config.yaml
num_attention_heads: 1
positions: "rope"
parallel_block: false
final_lr_fraction: 0.0
Each number is 128 + 32 x the weight over its row's rms, rounded and kept within 0 to 255. Layers, rows and columns count from 0. Numbers have three digits each. The size before them is the row's rms in percent of the matrix's.

# v: layer 6 attention value, 64x64, rms 0.067, rows 36-63, columns 0-63
# o: layer 6 attention output (transposed), 64x64, rms 0.137, rows 36-63, columns 0-63
# gate: layer 6 MLP gate, 192x64, rms 0.123, rows 0-47, columns 0-63
# up: layer 6 MLP up, 192x64, rms 0.119, rows 0-47, columns 0-63
# down: layer 6 MLP down (transposed), 192x64, rms 0.0565, rows 0-47, columns 0-63
v36 107:145113138105151134134153101160157157124096130179096153146201155127164091140097135081191150141150165064097101110119083111161117165147073175165095117158092135064083175144119108091090137146099101
o36 113:120129148134095130104180145175117110080125083071098080123108125150088131120226126108176122144101113106093171107097100130105145187126112090145175087201155147103086106113121114106128144159070121
v37 084:102102110126130111118153158087125148087063118155144123142126095172108140118141165215059095148118144166120170073173187163104132075136140144144133167168127118121146146152109190151112093149060119
o37 085:125155086113131106101129141102137166122137081136143152116164000119178140147134097175139083095130100063173120107137151118126068152135146131075092105119089116107160150147064117126153131140109133
v38 108:083051134117138086107103117053139132136101141148114166117143144121155118128199133180079104073138172145103102060120145171166156089114130111133166165183129106108113081098150159085110137114107091
o38 106:125139063077153136125123109155128128092146107153114166119160032122131119147175109145103091064149148071148100130125118155111092127127119117058208140179105138088082157151134161124109101146176142
v39 106:162066132127171096066151105151148120112195159133065134213123143142147085140137174137146113130128154091154127129125107088205160206140159092123176111126142070137155127146154129118127139146103125
o39 099:179082150160131167093110082146083121086163164081120085141145119118102085099129169102145101144117168081159106110143135193056145156138094090106115150132129167121122173141165126068147101140189171
v40 099:091078119119175153141151135124077109129139203064072161181125094162154146108142077154100135142056120146117063071108059147131181112130141099086146136125095107126134168118128129124131151098121145
o40 111:147125077122099132141118105113111100130155108125120170188151077122072112154069112124052108157120151107094187044171092165135133149150129096131157117109070154106124161155166135109169102116174169
v41 122:109147055133136119150189122144145154166130104121139148155121160155166115086075169139090117132142153117154129115154075123115084147113089196151088105087168154169193083154088189177126141158139096
o41 118:123114091175133105102118126106110108117101092140135135143125182127169131085133115166147049082116116147078131132122181167143101167092151152132061153111087189155120058139108144157130149137035115
v42 093:117137080130140157175102100085105126119126132119161086186132113078109091187103087196083147093122073119181100094108098101157104102134114136107151123124106139169137205118135125114170169098185165
o42 094:160167141121178168195128120090103139064118152169076121129139105119032094168089135112109137092126123162120101079113106125150131113094120172155145112145102131190132140136097150085175139126201117
v43 100:104201089165119131138162143112069125094124143083149182107176166136095133082127103068154142095122198103152127081150101111084130161125075155133098156185155145144175160105123108159127103127157087
o43 100:116112158101125139150101151094130151121165111118135184140146209077112127116164093136126086137121160103021174070129148121084177130137152147137157132146139088145120092118148103170139158171074075
v44 099:118102116156161137124187161181158179181144154143185148156124112160102129109125090116144173165092121127116080199163150139096137111116147090185099131175122149092150145101108149163089127200089084
o44 107:105139125165075080121101131084115123222119071127200114151054074129102138061164104158129154171110152123111141103199164155145109132098121122148137093124140104117123121146097104108129123162088129
v45 124:133126124127183106094132119062167166104087144139122154133120182109139163114102103123116158100176105123162086129150090177121108098127059144121074092184100091158136161196183138113193094111137141
o45 123:098147181124168130098125142174113175104141125148122101134141154101094133172142088099118078136154165097083113121081055085109074120093105120042079102160095170139103132174118114140111133195115134
v46 089:054150111148128075132126162178058129119132143033091100119113147132118094123126099134146105119114078168081137168118141181172088095110093147106077141183135144118161163121148123141101168143151088
o46 084:127110129172122176160089098122108121208082085146074183137091112114136150108134109090099116124103095136099163126072055124160104101082134102127110148152105083152176127184150137200131154105108123
v47 081:166152120133072143149157161099122104132094149125119099061099106100110103047209099147174128111145082140135096154136182171141107074072143149169113145140184149142123134083078103114144154135119106
o47 086:168190082129156117138078109163168090161079167160069133107103155132148186114138093148121123109185100111148110110180117132139113143085173121147159136116229079123140132131127119170112184134125120
v48 096:122188131120165167163139132121106127119131137178093133121217122123158128075126116089130093093144107104131180112134088119115142052102105064135167186122133102069064112141099150101104135173112162
o48 096:100119095133108085139164183156126142111126155094105145128195092183087142168119084133140146096150113110153180151144089122109179216113138158117158111111136046087087098133178160113135161127096135
v49 094:196145135101149107164137112111096098158123141145142126073113145170082119161130135177057127171128140092147083216139120136157093214136126145091123154096140136168144123172131170077123115157111098
o49 091:186129081160075167137113160141159108072138134184133111088088142108123101132125123129130105214153136107169090250133142108145131095135129131123075135157092134171124138135097143137127099142097161
v50 086:110158163144143148185136155118149152148118062144143144123099188121128200099130179085103158105133149145075124132133100152089170094101105123171111148196105070111140107108162059121152083163152160
o50 084:085087153127116122109163167164099176120095095133178116145112188133168181122144115123037120116049183136121126121143093098073088113115128142104159117078109085093080100125115088126112129162137112
v51 096:115159119108150167141227078102115124117155139129164161120118107127161150182139145135090136174172154122109159193166163152224163133118087116144148162132144151102107121193136114126077140135096129
o51 094:122139087151091184137164111100132095102158149136129148081092059130145142143168116143142143160145106141122109170143137205071128161109077108102088107133101066201118115170126102121093125102051127
v52 112:118146109124175127111134119105097148172162183057173109129138130138109122069157070111124153181175076118177107107143098127155169121058128117113104171119158141126157194120191100157145120111078126
o52 110:141113090142141138138069113107128102139101163175135143141157119071074071162118071163131079161183169125097148084182075132090099115101144091099137091098163107125145116180137092164166150088104104
v53 101:175100141147151097167110103118120119150132107109180108151079091081144135133151089134159157059101082094105126131157142098163058156057175119119172127148080119120191117161138083117084148141167158
o53 104:172100137175140168161137083130167132136121172153123068126100127074074190109165118119130147124150132172142038108165141136131135106081133156113178128133158112155156111115115159088110145080205164
v54 111:140154106116150120124100100152157161137114169148185139206138146152137098140124172119121104176077148133170119152172189080141104130087086149076145129104126095147128161143136061195155071123072124
o54 102:162106144167141078112123115095203126094113159081137064125108110113116048123128114099161115171156120092111133123144158127075102139154126121085120153096128118080147082121056055135162122111072121
v55 098:119104107141093096121118130128100134080133086129154104075173061164095115112148150169126127155173064117125135094101126082162132125090120154159133135100102244062088125136131128135127184137110100
o55 089:100139027118108144165122131107184108158116145116109133139119048165126137145166149143157115064136047142151132129101157094119111079092130120151137046152195129131117158128106131111126154111135088
v56 095:114133172105114177101122170161158101115130150119155094135130125142144113188201184190158129202125153124119108074112175136102155154138155129108140120127141182104131191175092122194150147124073134
o56 092:149143131120105100155140103101097074147119140091144082109140084171193113158138156157159133164146119154115156103151162123131127124192106071163090135115148170141203143155062073142203139169127114
v57 077:113112094106098093180143065132097141099121092134141133109095097055110064088135072132145141186138160151149157089150083102095105176125130174157147125129171185142124082117106134108147122183155078
o57 075:152128124130127138144056113068119067091076115167094074099116154103105132098132151112158083100125112136136142149129173179142134128132156162134178099149189181156153102118142185123108184157093064
v58 089:103173155121180158148151183100128077153098118086130086178146132086127101115084138167101083113137138148110143113149116172197141121105099150111128175156148190144133086198083115141105140068126173
o58 085:105158109161133134156196089142098105113128116179058118129126096120157235192140126140121116154089111156106115111104121124157129186172115146153110189102112136151134079139161097128174165083128112
v59 099:102142159161128157134133126166162116154116161111083094184091146104127170118090116091176063086135131181088144184142109154098152068107108076109115120109111082070127131152120192166102150110179150
o59 104:051106188185111078130162061158097164178083116118144139148125148155120151166074132152132139106105112152109125102103070134145169162139123114128098149084096084097143138128186146176136117114130192
v60 083:078104116100158109120107113119170114087127213117129075146125116172154135147179065158166121151158092144130087083158136096116150131160127105089120150139159227125118130206106094144148139111145112
o60 090:103142149127167124190123109102110056176140185115123090095150102097103114190126141103171109134179124141094146124130105154213126133169122102143121093165123204134146144205126108135141140182138122
v61 097:149147138139112165174159144124140117119068159085155168092107128133113112160191143174065093170150163162097117171140138093147123155151101171093070144086163173095159116144093148163160138076087086
o61 090:145143096148097115175112139132210092092144155149171167129091089122163120174166136141093106132126117118099119112099133156137114129169112087172078157102101109157167141095087100219147136127044135
v62 097:127123110045127133113093040171149155143074153161147059164095164148122149146110076106131138112089069111093112154128141163102129086109128152187155098112090165105127166181127112123145120123089130
o62 099:081114136157149090126197109117110063115101090119110066120123159142079156104075123137157150155154089103098101103117070065178098103099147130130137086136143145087151136154048154128157134094101156
v63 105:173141132145107074157124112113141164155139105114154074116096192053114155096105104117079107084155162171098151110126091131176083139128074143102132082119110159138130077134143055136096136127193150
o63 107:106116146151133170158140102151140190128102105198125081151142215141119148145161110082117077122098092193121058137062121129148158139122101110120151146090113148094107116113118143167085165112171086
gate0 130:221104147158070092191163074135077132105069144081134172108164097116076103116146086171120126140166107141112092097144144134120124127125105149147117145165142147098130120149116145129096119053102179
up0 115:100147086155096115146107177096098130112072144122139127124068133152118159142145084133184128158122102107143172115053133062141128118110167122161181134098076126099157090099123184097194147101183144
down0 110:046108107156132155168074123091135054110185094157077100112136164163160137122120124125128149124135103167142143109105119110159173145120103144168150197088108088145125142187099094184087104162137145
gate1 122:115097141062115079118150099152110119155135112101175126108088095119068081074114091172130215165123147111134123143062136144108097175123086043107144157130141100164141160141146142133088160116133133
up1 103:105177157210106051134130109128114127151129117118158057101135120148112122098058107120139196180136142131115130171078094118172103139106092150148171100085138168149153174134165173135100138138135157
down1 116:115101115156106169105113085151128162156182131169082101118138066069166140108169125096118126114132098111109110151228122121107151098127117170064136102153108108124117129163030105103144156122115157
gate2 097:094135160088213145162085150143064128135139104172163116113077157171139143156152175123146189120101142146094155098094137067064140141165108113154134104084080127148152122099154112110107182166137135
up2 092:167088122149087115154117092111142140137138126157181066112128169109121176117122096144185095222156082140155114103103110103093189166114166085143135145090087177108115122165137170134146116136071151
down2 087:172101150103058180086153098111114130120117127154120097138142098177106096135137118135137134109137187126139127194173091110116063118204135117156156128125164125164115194145189135116108116062141078
gate3 096:109121117152122124072088126107157180139146113167140116107125115142102089138150138120132134112085167146165133086090157180181124149095144103166183113136076056126171102067080091041114090141126120
up3 097:089163092150143130072118184118141127082172127182085099121193158146081128170132151151087164131124141146112075133104109173125105184083168135140148101115087064167123129107136127106072157167091146
down3 098:135176094123116091165115122156160134092154081173070137105104138059164132147137159130106133154120158066107067182147114151075092159111111051106151122092143103143120130145145137079103188093162130
gate4 106:131166100090081085163118123174109164171125118088105112117111162089133155071187170089080169116120108152066152133115091121176158130157130149198155088186155105151136134089086171108135108109126132
up4 104:143116173151127071112151045159146176120064151081151135119107140133118095135110161093072146115160133157099104106129117138119156153083161149082100117127191170120101172132122103132144169149081209
down4 109:130110159075123103144112156114126156119152114127153099151192123120159113119134116178196166124133102152119111148141064119159139162097117133146182179093081137184208124103188160112105108145083065
gate5 116:147121124102118171164118145155129149179114108093091183090112071145127175157127126142193143117153149134114159165106149128083141097158106102136095121168228168164044156134129149086128132097117098
up5 097:085136141133122088075087121133078132059135144117092139103120136153082119136150143173066143126121129106136093067205127097108092149121151130149164090146124131138210125140107070154169062090140128
down5 101:133148143162084110142152080134056153114113128187096134125118127165067173120141089150108111145150162146087144114160159143076158077184112152171133098094166143109140107151027121142131128082155106
gate6 099:171119170133123110139185139135118033120051096135181097080109175147087136084130158127173106147122148197177137110130098106141122140100156110133094166173157109154116125135057130127137130153144160
up6 106:076180175124117132197198185198086112145125093098096105107124142116108139113137139111145134072100138170124094151115154138129201130155101114099123161156118111136105138172086103104127146152063078
down6 106:175130108109121111115050129146150157112124171132107118138143065105178141130147176145211146156146114105157143154133030152142113157131165168149133068154138143114139121103180138178133123148115192
gate7 085:110089142125150098183146099068075102169151164155094150143170144173120174102133113176183155142084119090108115072202148106183132156147181133127135161170104123163124135137160095132091161135163130
up7 096:081203152077101088142097138157138140140115098154134151151138129108161093109098134086130117139144155131160123215105135130121157156125115139121084101068127163127156162153120164107093187093026110
down7 084:135099092103109145172091096143089175134118133144110105130111145161129113143171098170194130135159145170113107057130112110185134122093173110141169151154169152160134068155109030132143083122128177
gate8 111:180077130158095085155091125149129163212100107130123164122125119133195190104122205107091135089091121195123152118104105126103172116183112136113122116139127175106085171146140138162116150160123106
up8 120:111125188143118174123129093095147125048118127147121162097065109142102092146141131145163142166226118069085132131146092158144082132071176112129103133079070124126122096123164151122097103134120148
down8 112:181117103136128074132107131139123120233141153135143166133181072113175192078124167124126101097123116188147160131137121150067142128142143150192155068153147169091138119153111112151135153122146104
gate9 106:143183164106126165101168131172180054181155139136158138156125099126131146124107074144204141128172087123128149171157154153131150174196173153147123140171153128133162099129162111165140113108073155
up9 106:126088161163176170094127089104094111139140082089137147082071095142108109137098130152173070121085153071142146138104159161099125180171126138123110113153067118176128142148139093159138092097128213
down9 112:148113111079150171116154077156151141125101107155126091141089129151136084178140073133174089193119132107116154091105122155177098099170154156096115140119146095116102154144188022145150106134166136
gate10 105:087166129064120106165124097195067104066118160140131157112160116182145145160137174115144171082099150069169200149175138128170141109125142115122147161093156132162137098101128123130093160141095089
up10 106:160068124069142162167152149102147137162178085100106116117135117145151166092157111167120170117061124129141095108120145123124184110138165073170120141125116096125073087227119130117174104088111139
down10 102:180113143121154103139095161138146128143115092093162083158127158071169129136173097109104141169138174127120093178129062149076169111088085088152149137111157156132156128112217111121175078123101092
gate11 125:152095133115105129131080138188140047162139125166148191093072085115156163146097142134174103091155124105158111108101173186138122146154162191118082127132124075121166175134155093113120081144143143
up11 123:105120137126145159148079184109092137100152097150145127190143145165124198128124160103159148176141102080167173160117129127180141188124137151144143068112163124136157085032123150165101163110107121
down11 109:083110100157138123189114144146147135140106150125153125093124027156115108125112090088070100166135134147112166084084193108148138176154156066131156167121129187163120124097119144097187138159115147
gate12 100:154134139104176114128154173181094069120117129129073164117183086087110160119115132068161167206197123111116098126120122101150080172142120126085187162111114189138126106097123116094119149148116128
up12 098:136082127207144119107144122131137120100076125082135130077180140143102122111130104096134195175147111155138162135144100089188122139120149095134199119093135078090086143177070107114187120129083114
down12 089:077158143052120106100145152144183105142132168109092104149041096099084130125167125133160166174137086131105112162127095125149067131116136200125098186166141137153113099097173168121108132124158129
gate13 094:087165137100132070149129107127034170086125100142108143108060155168097124099072144096180131149109095164144157189099113077107101141143052112158140131114117109137086107109114101143097135136162130
up13 102:126083121065095138136103108106059145107141191144146121160148111072118116091156103148139091135164138143049136118171159155141071166116132154100148118120161117188126142056134082163080117101151153
down13 104:108140112111175128129126078116103078136127081129129132093139175096126172115053117139204102155149138137150102154112125166079145107113131189212162168136148089146113057168159122113112165135091121
gate14 093:121102109128131218121120167114109110110137188151139146140166107144116072163107119137098161135082114096208142128168195097095134108188134170148119112172122128202148150101118081150099106101098122
up14 096:092123086182115133118054089154098054142165167135128123118150104167086119146125132117151104135042163182128134116108157081173105109121118073131143179177183123116069093110128129138146121126110150
down14 107:141142128164149123188081132130081119110196153211154157118146092135127137114144109123160118176142084156173150136131190116078088157100143057152074116153165117097141111132140142132195175133145138
gate15 115:132100111089096142123127098132162179134168155110157177182136108128129123148187136147150109096099069152091108157079157166153172154128149045093110094122115117149092094143101104133089032125141119
up15 110:175132146084096157103112116105115186155115158169115105121155121105115058172161128119153145133080141098120094133207170124137102121134145173144165144170138062106112168163130191177104177105100166
down15 107:093118133158135149154074117130131136167129103202095135162203135069153073139185118065107173151144165108132143172163097111118134066148103146099124188126133124139094149168118171161085118128151155
gate16 094:136133109115113128136102161101126166162140127130132176108075111145139078175166176189137114120072071168158141142086149129114184105095121114134201121094188151118110138098143155122065073081088128
up16 107:137104113119099119168158106118136120173112087097104123087115106131134097096153173149167115140147132101103189058058149228072084111130138095153106107097164103063137171127130140124092140102108129
down16 100:072122121115123098130129090116151234100095151123132086189119130097096134104104105053114127129179115139135076110160151121149104158113161086153116109116167143139127165128205093137140097169184132
gate17 088:136121131121145173069149096072121188184140078098096093143132153133081120163077164088131149109179132145136125155181135129094138088143162058091120121088143115154111110153180154143150108091128058
up17 096:160104127104099093142136146072168154165105148145140141091188146175101080128097106103124097064179122144174116113183119145127112091106192140097164117105091051161109108110100108096126183085142128
down17 084:133128115137142119115105148078105120133129084149150084149076167121133149128176128090098074191132067079090128123091121120144185108115114079084063142140145167133141158176121153076204110097159109
gate18 090:139124136108123135166108126129221109143093118118141075122147175174097105110128147180090175059129141132104159119092154082162140106109082126142114059103098178083111144140166094193124165129114100
up18 099:159107085175164134089168115140118099096149162150151129114106087088162104152147097054164132109187081150150126185186102121077120143116088156136168143129109122130152157165141213171139097119108104
down18 104:142147118081091149133116122072155189109082124166082152120129068172077127155078105188115117096130198160141107080098217125115151116142155098114125102130140097104110128129071088122129110136158119
gate19 100:126115107134054108123108121135088189117139190145127137167128078153145168103124131154094131121117163103141104137164125123199212178095191120100100099132085191178135107103128069109116136124120120
up19 094:070127087151130142123133175103189138142108198138151136136115032146173114107171075159143101141133147159161099160103124142136152089129110162176095139074092128125112155127100071122180122086113091
down19 092:172094132164127114185079107138111136082069088132140093090076111092168161088111153118171111189130161146075128155155166091116176126176156085118116148153107154132079102112090180091114150159118115
gate20 101:111063115097142087119154036115154089154133127141105133147195157118183118163130145124131139172108116102086149159103107067189109108156132085158093190155160145133113111097138160175088132096154118
up20 110:185149090158124136072156171108116111105164144130055167161090100103101130195178126122163166182131114093099174126129134165082115086099168108096122137143155096131075136105083146107123170179124132
down20 098:106088121095106107153073099155089163116119114114157101095141090149113110130086108193108080105110177136143126138128097049139103168127079121195142123078126124140128119134232088123134103112139084
gate21 099:124162123168086156117154091133135143146144109133116128068164190098173048086168104108160177154197096079164105125132173176117125119165125076165066142128099097140154124132126107122084142138115104
up21 111:089105149103154149153161142180177139157163165112184165089101122092135087165144145135101103118202054163137087161142153130101120118116210104137131165122118120155169104089131112110130101146055127
down21 099:157125118168143116079052152129146157161199160209135158159114120163135131151150096055078146145155112115157151070145144144124099127178106126114166084141134121097104071096092163173129139133122141
gate22 107:199083088120102096135075147114164159142167098123122073139100161175114124156137108200133128112075188156155163123150104121145100140054133105115130085151140092115071126087094109132092144136159082
up22 097:052117144152115092178079109170092121086091088153081129128119149133157122103160169067116145156175143141100113130202181126109084110111166162134105138176114135106147125154176109111138077116067133
down22 106:128146124189175170166096151087107176147111067135154148144168131144116117109097167130088118152133098104122123102100161071120128112092107141138107107080094139123089176177024124115133104165183101
gate23 108:183134096066143096113074148144100127111151153098154121110122112107135108119175122127149093164163211153126141161199110239101108091102119122074120118129179136139095164135090142132106133124107135
up23 102:082066110076185128163109156142137129106165153053130135065119195158161119112108102119104168107111158173108094161143141149162146156139116154146090088100123126139107206148089116134133109130060117
down23 099:179081121128156107152037169139101163101121091083132134146117188138138132142116125113081101146147162130117169194126134167132105195130136078122143079139154108193149171081082139140125153091112149
gate24 105:149149148066175109176111137125121170127140134090154126140099141133069139161090150156156086145106211167131167163101148170177139170166107140095126079125168092104133115122126077148118164070153185
up24 088:112181140075103093058164108097144118151126082081117071162134121160131093083095110114132159191138157101137155110146109156093079098120109113198137129132113116117152187103107199131183108153127148
down24 100:158112113141120150085113148124100138153105144113091087146191136103145142170087095069170118121099091102151122088113065137150198122139132139100123093064060111128177158149102060169150098154121097
gate25 084:082192157121140135092159107115086122115170098171139072153196142113132171152091063119136141166186147130114116129201127139111178125102133099121137156122146154149121123161053132145177116147166177
up25 090:143108118152128087199161093094132077154151177156093081102154133100150124117116129120134118129158152162086109114125125138119091155127166127129152124084157134128076093132253136094154203127136093
down25 102:149095095093115171099031104194197157147155120121141176143110124164151144096150146152180158101135093141185166155087125156102152094135138195120113135144115104107136127108073102161090106151126121
gate26 102:153184166067088099114130102134130116182179221166174096124099132143134092158138156051119129087145131116124113113098117177126117087139085137142088110107100168126129096074106154108113136173163112
up26 102:109125070150102137105116171134143112071087065140161124102110091141120166153090126111147094123152161151136142117038088123146104129083122115156142118130148054062143111127185191068149154141126126
down26 106:139069147070147131137170096147111076113112100104099105081140177208114164133175131188124090079090090079116142088139108094069131105123137076157110108111146113145143138186138129135132135137078098
gate27 106:202162171127141069119121149129175085160144179063106106071120128125043136122105137078129174097144093139091145121144089160139182125108131109145153142158120137067133120143101134114110130197100124
up27 114:147090097130082117177152088103123119150080144148135144149099108167104114120148126132199138131108105106070142130156145075114120121208169141093058162115153151180132131124136177148194144077159177
down27 112:144150051116098070199111124164104167146129105147134115134083115115147143149127140140158130151164164145114042128095157168073172096067131111117177139113107116093095094153143138101152086100142072
gate28 097:110149070134155149106146142141068151115185116108102162155099142114122129083100188151162152139060141171186120143089098150162116126087122170101188071120112143116117094105171114149114173187084113
up28 097:101184167095155076154098161136119083133122092101183083100103131152169090142120087082115097103155137175109150160100168135104152128118114112110106129105193121157120142196134172058090145148093177
down28 099:141135076108079157117149112149115116155091143100118146113080092105117148077116145159182147086096152130072169108124115170130105124128134197075151091156086171151200146131103188135099172151075147
gate29 078:088119132084128145137071114188107074174121107184084184134168143113164117109146073144117082101139100148141190140133121063152121098097080128134120099161177067115133172156138100115119150179126124
up29 072:108169133167098117114104152155060082185162166158120170086125132115158084145135155152118181118165076139074134127149138086162066136090111121149080078122133075161098147179120087145155115161131104
down29 073:119143128180096129112089148116103146133185178149115077120091199125151119128139071161120137141160051148123159174110127101130096145097116096102139139163160090085140168201123078122137189177118140
gate30 105:163145102120102071149127139157124115164116117076110172115152135190158166142151140180118196125149130128143115184167175133042106104148125092155087107177111116106110126152190166115097156169086106
up30 094:140086099127133167110141138161231169127157155119111087092139094126077124125151124128166075135087100128121092102092147150108170130103105134114083091123132060180165105150141097162080091119112191
down30 100:064077137099100167144116139083108156081087108095141122109090119106139111088100109134151123169117142177074133058127168075185094177147157137110171126128174133134129159099167089156169088143161100
gate31 111:118143146055126154093096059119164154148105201109162122147117158101119118167103138083142136084164144170180107161112128102077208118149167109104064150109132116168145125158103113121102162091151122
up31 123:151124167110118109109145056139159155143088139096202109164101072142126133084097198137108090138124098128160126187165101098105164119127158197160085120095128174105105113079125102124115192123127151
down31 109:140086104126185098154087191139207116146137142131133097073093084148121173109149124155120153135150107200108142143136204164137150177119167174137159129143112168116130069125140130134158128149116192
gate32 096:101143116131152114149138178144097139141139104127084098114110078079115123059130038131160087105176186139090103161116105100163104168126091118202137164159124109107089069155097151113136143132170108
up32 091:114125166107115153137140181095143087087175151155191129153110136171099119196093181063178128200110150131140128072115134109102180078087110095085149155128116126146141170160134116152115106099113104
down32 089:144123152101128121140083118127114153175120170096135076172153105099112161151101152154158153143172085132126111098085076138124128074170169163046191170101140119184158128106116123180084084149095120
gate33 095:170086139108135126063163191149116145192115158125177102132135153132141091080127134144145103055131142088135121172144142184139173198153140146155175196176118130141116131123120162093098098157097127
up33 102:075112062111157149149104148149134127174212144123148133177138115155156123158087166158106081096116132130129089145105131141111125104097077096136127072105179058146112153081101157112082141135109060
down33 101:178133130146116109108163189099119063131107159072135111083155098122103166201081088133122161117097126174179152130131101151123117143114103187160112225116115144146086100136137119141130119141111071
gate34 119:112147148084132144103142085115181122107061119113205172083089097120144114086136137164126140105189161165139113129099120087127132112118148157071146155046135165122122151086124098176134082169170106
up34 112:154140134179202181136111099075112167137155078112124186136140140136110118121085176112144083109095085103144138130168119147134114119104095086155157077172127102085164149163158078075168087086116111
down34 110:080125177118167083148136138117044112147120141171097058133151202140130138152124088128091154185182185118146151113138081152127158073136137083137160135130111112098158104148116132113176167129128173
gate35 097:115119147107096121153112164091160112136123140110135121152147052134128155157170107151116110127131152153207183103129176068205151168076120112094150173135122129193192118162097080102128114121157133
up35 092:131080124053101103131138153056140184166121169145134088133117149166163086144106129084149183134129177177110097136110088147124132104131087190097102136100135071148152113153191141133110158112082098
down35 100:126134142151169093141200103113079194152123134140141098111133196145129061151107156116161145117186081140073064111159101140114153113152145149138195101082154120091103130110125147140179176130098140
gate36 091:146190146106143119147144099151121114160141097121195122219197181109134102113159174150114143124145115055115124140111138171139095129091103173118122131175135193141152110072113160101141135100075115
up36 094:141112089141115105087103077149083162191117065155132085143150125126139083062123179115138111134114101096109090102072136159157153103106158122114179189105190135100129123134112131141071093161165168
down36 092:123150145125205076180141173186169110130125154089077129082106137124097108116145095159119152154130125121055112119149156134122158159150165098113183072169129145098094097069088125146119101159123182
gate37 106:163113120115142084140122119163183066097089161074134197109157118132150170152083149129107136198109121165148069096120173127119106143116139154062118128108160112120145157081087091145068086134091128
up37 097:164141156149151101147076153105136135149130129130125124142138118102081042119151133083073137217160198136115113158120089149106097167091053120130151130133089106107088142179133125121083179144133100
down37 093:102112126114127082123119141135148111127055140156090127105191150149140128112136135142123145144150101081063105094084175122102109175143117114178092176217132163127117115092169113154077171185173107
gate38 097:233138122180115108156110105083123184118085127137112117115154129138116126119152127155157160106081052087121173071135151118158097108124149136147151065174164085162157078156115129137098141169139138
up38 100:130157124196096088138070073104157098106176121140121178142130115125169071160149139124061168138126136164060104119130146155140186155099182109133099064132141106148149134122125130136110076098181150
down38 097:104181123156210124138125138100146157146142143133123064120147121131136160123146117118164211145108107153105139088154132129108121107051142216093082090132094139148172115145104134180096148172121080
gate39 095:171120136152078181147075130128087174094148120130125171123133066171102114151129139146152074134095111160132135087150116123176150150151166119187201168138116120067113112117071084095135088168101100
up39 104:062096124117188111041132176162129101154098127082159145092101183125086141130106166083090135148152150169169132138073102111110083115076091186100125114157133112168136150134122129110129108083104111
down39 094:118107117123148097106223097121145210104116145085154123126092107127098150116116160093062063135142174170163143117129106117164132149099088110096145147178077149166076110157099091099110148134092117
gate40 109:086128153105106133104059097099128131192100118120142070165190114093090074092123145103115138148166120106166189156116152162187136133132109117169079091151111179122168105115173132122165084161100148
up40 104:104185141119128169129180175126108125108187159155069128131167163125117148156134158159123107140139089116143099120079169150094108132121092151125193086084080086131153127107195124196088154078106127
down40 101:130147120074119160126202142108107174157096114132096121090128164097103119090123105152113096140122151139158136142120077088121179162085078084163097221109125143188160132170149129143111157136176076
gate41 122:146137051116110147172142106129144080155172127143100191102108164135155112130215172183139134102138123111131194065117137104119126045150162143111103171164155129158134143111130138126143121106102178
up41 101:147134101138048115143089172085164107112135171159105160173098131191099126155129152157137151077093107132144155069113098089156064089122183129110080138136155115184151163127105174128158103110104097
down41 122:111084090136132087150143176133175136087163149170192153150139174099089104092155201134089107096076078098112151088121100078170104135127128210162122113151105149113124106158127137099102117130100157
gate42 102:092134131191099202155145101196133109158153171100089137110111102154115145052135171139121153142117128082117100080140135158092155103088139145097139164069070093147172121081114154157132128176121116
up42 100:125051112136168155123152076138151158144101141119140064087154199142107141124134109145138119117101153121111102153123164143086133088126177090166086111150113173146101179063153084104053120105109083
down42 099:143152105089107120162141133095145178109109122169182139122095143176158071159101089150122074103131059179122124121109195153136089108103131158091153109143109161110106123155181085125129150091127217
gate43 093:087110144130175104135085145109141116158133137135027166115131164159153138205120177159122132102111101158112173126153194157173135118116178084134155101155122118086113167134149083130051107122141115
up43 089:140114096165136106178140133131142179133173129142071111142131128059160093205115112122165132137118115109112039150142098079133123116167125216133084124106066141128110110160170123118106127097105091
down43 093:123115140148142116104107165165101156165141147078121083099098145083184160130139120114191130128179131170211080106141123128080163181071130158136100143091071140171172164121167136081151123139132141
gate44 074:119156092164097103094180153077095157139089113105098142132085126197110137188138100083113149107104096145207138141098122138125140117150074142159121191091127117093143102090164103089153132155124056
up44 104:142158089109132157095126130121147152150137097100130089121167098138091172165079142090158130133183155160162084126174134082183188198094120131186100110095090057152068128123153115146151122106120117
down44 090:064066158191099111176164104168142046095131119156149164197149103146128131130149188109149153156128143090096136112097149131133093106118109215114150114133151154121123083111149145099158128113134169
gate45 119:156161092161046125158127119183103101083123139139144123150121172151120112097114193145089147118195145126156152135095119139100080108118073106132104142101130171182124204115116182102153102152143183
up45 104:169118105087135121155134072122096112108145085082183063137167115081133089140096121133141080136128120083137088162161129187179138127161129141167134118199068127174149154151118128108151175134181165
down45 098:178093098116160131078123109090162109131088131153086128108117069092111138171184106094100153186173104119129124100117109158132126107091186088077150137142096087111162104112047100142086101164142091
gate46 097:086140120108080095161157142097117096068123132161145113130119169156130116163075199121162172145183088194080134109117175133108108104132172085158113160176133114177154094083095111086109139146153107
up46 100:140133192160193145132121128165116104121162083182133188137145134166103156136117065126120134166128105080173127088082126163126114103090180098035163132154087123148122145129149151173135150098152165
down46 086:047104122105131154181172117115127115140161147150169087137140134123072135130087133150124092106103175187093129130150110154087070105169121080179138144113142155134150094168221097112119141162087111
gate47 101:089132151090122121112169080125124132109091177115123079048154165152104041115097083075124109140108197144100141128138115160136135199127133111096155194148120094149095087103122158150133135121103143
up47 086:109044149091127143117115103112145093066146150165139127126143199112118070138082172129167086150135195130132146148131083162069153182107136127110157129135086110099105133153174145167156163086165136
down47 088:188205112130179114131149138134121150132181088145143199143104064111172205110149126147101150124104079093122079107112130119145110040092101106126093092125131118140137118120114091140085098137153123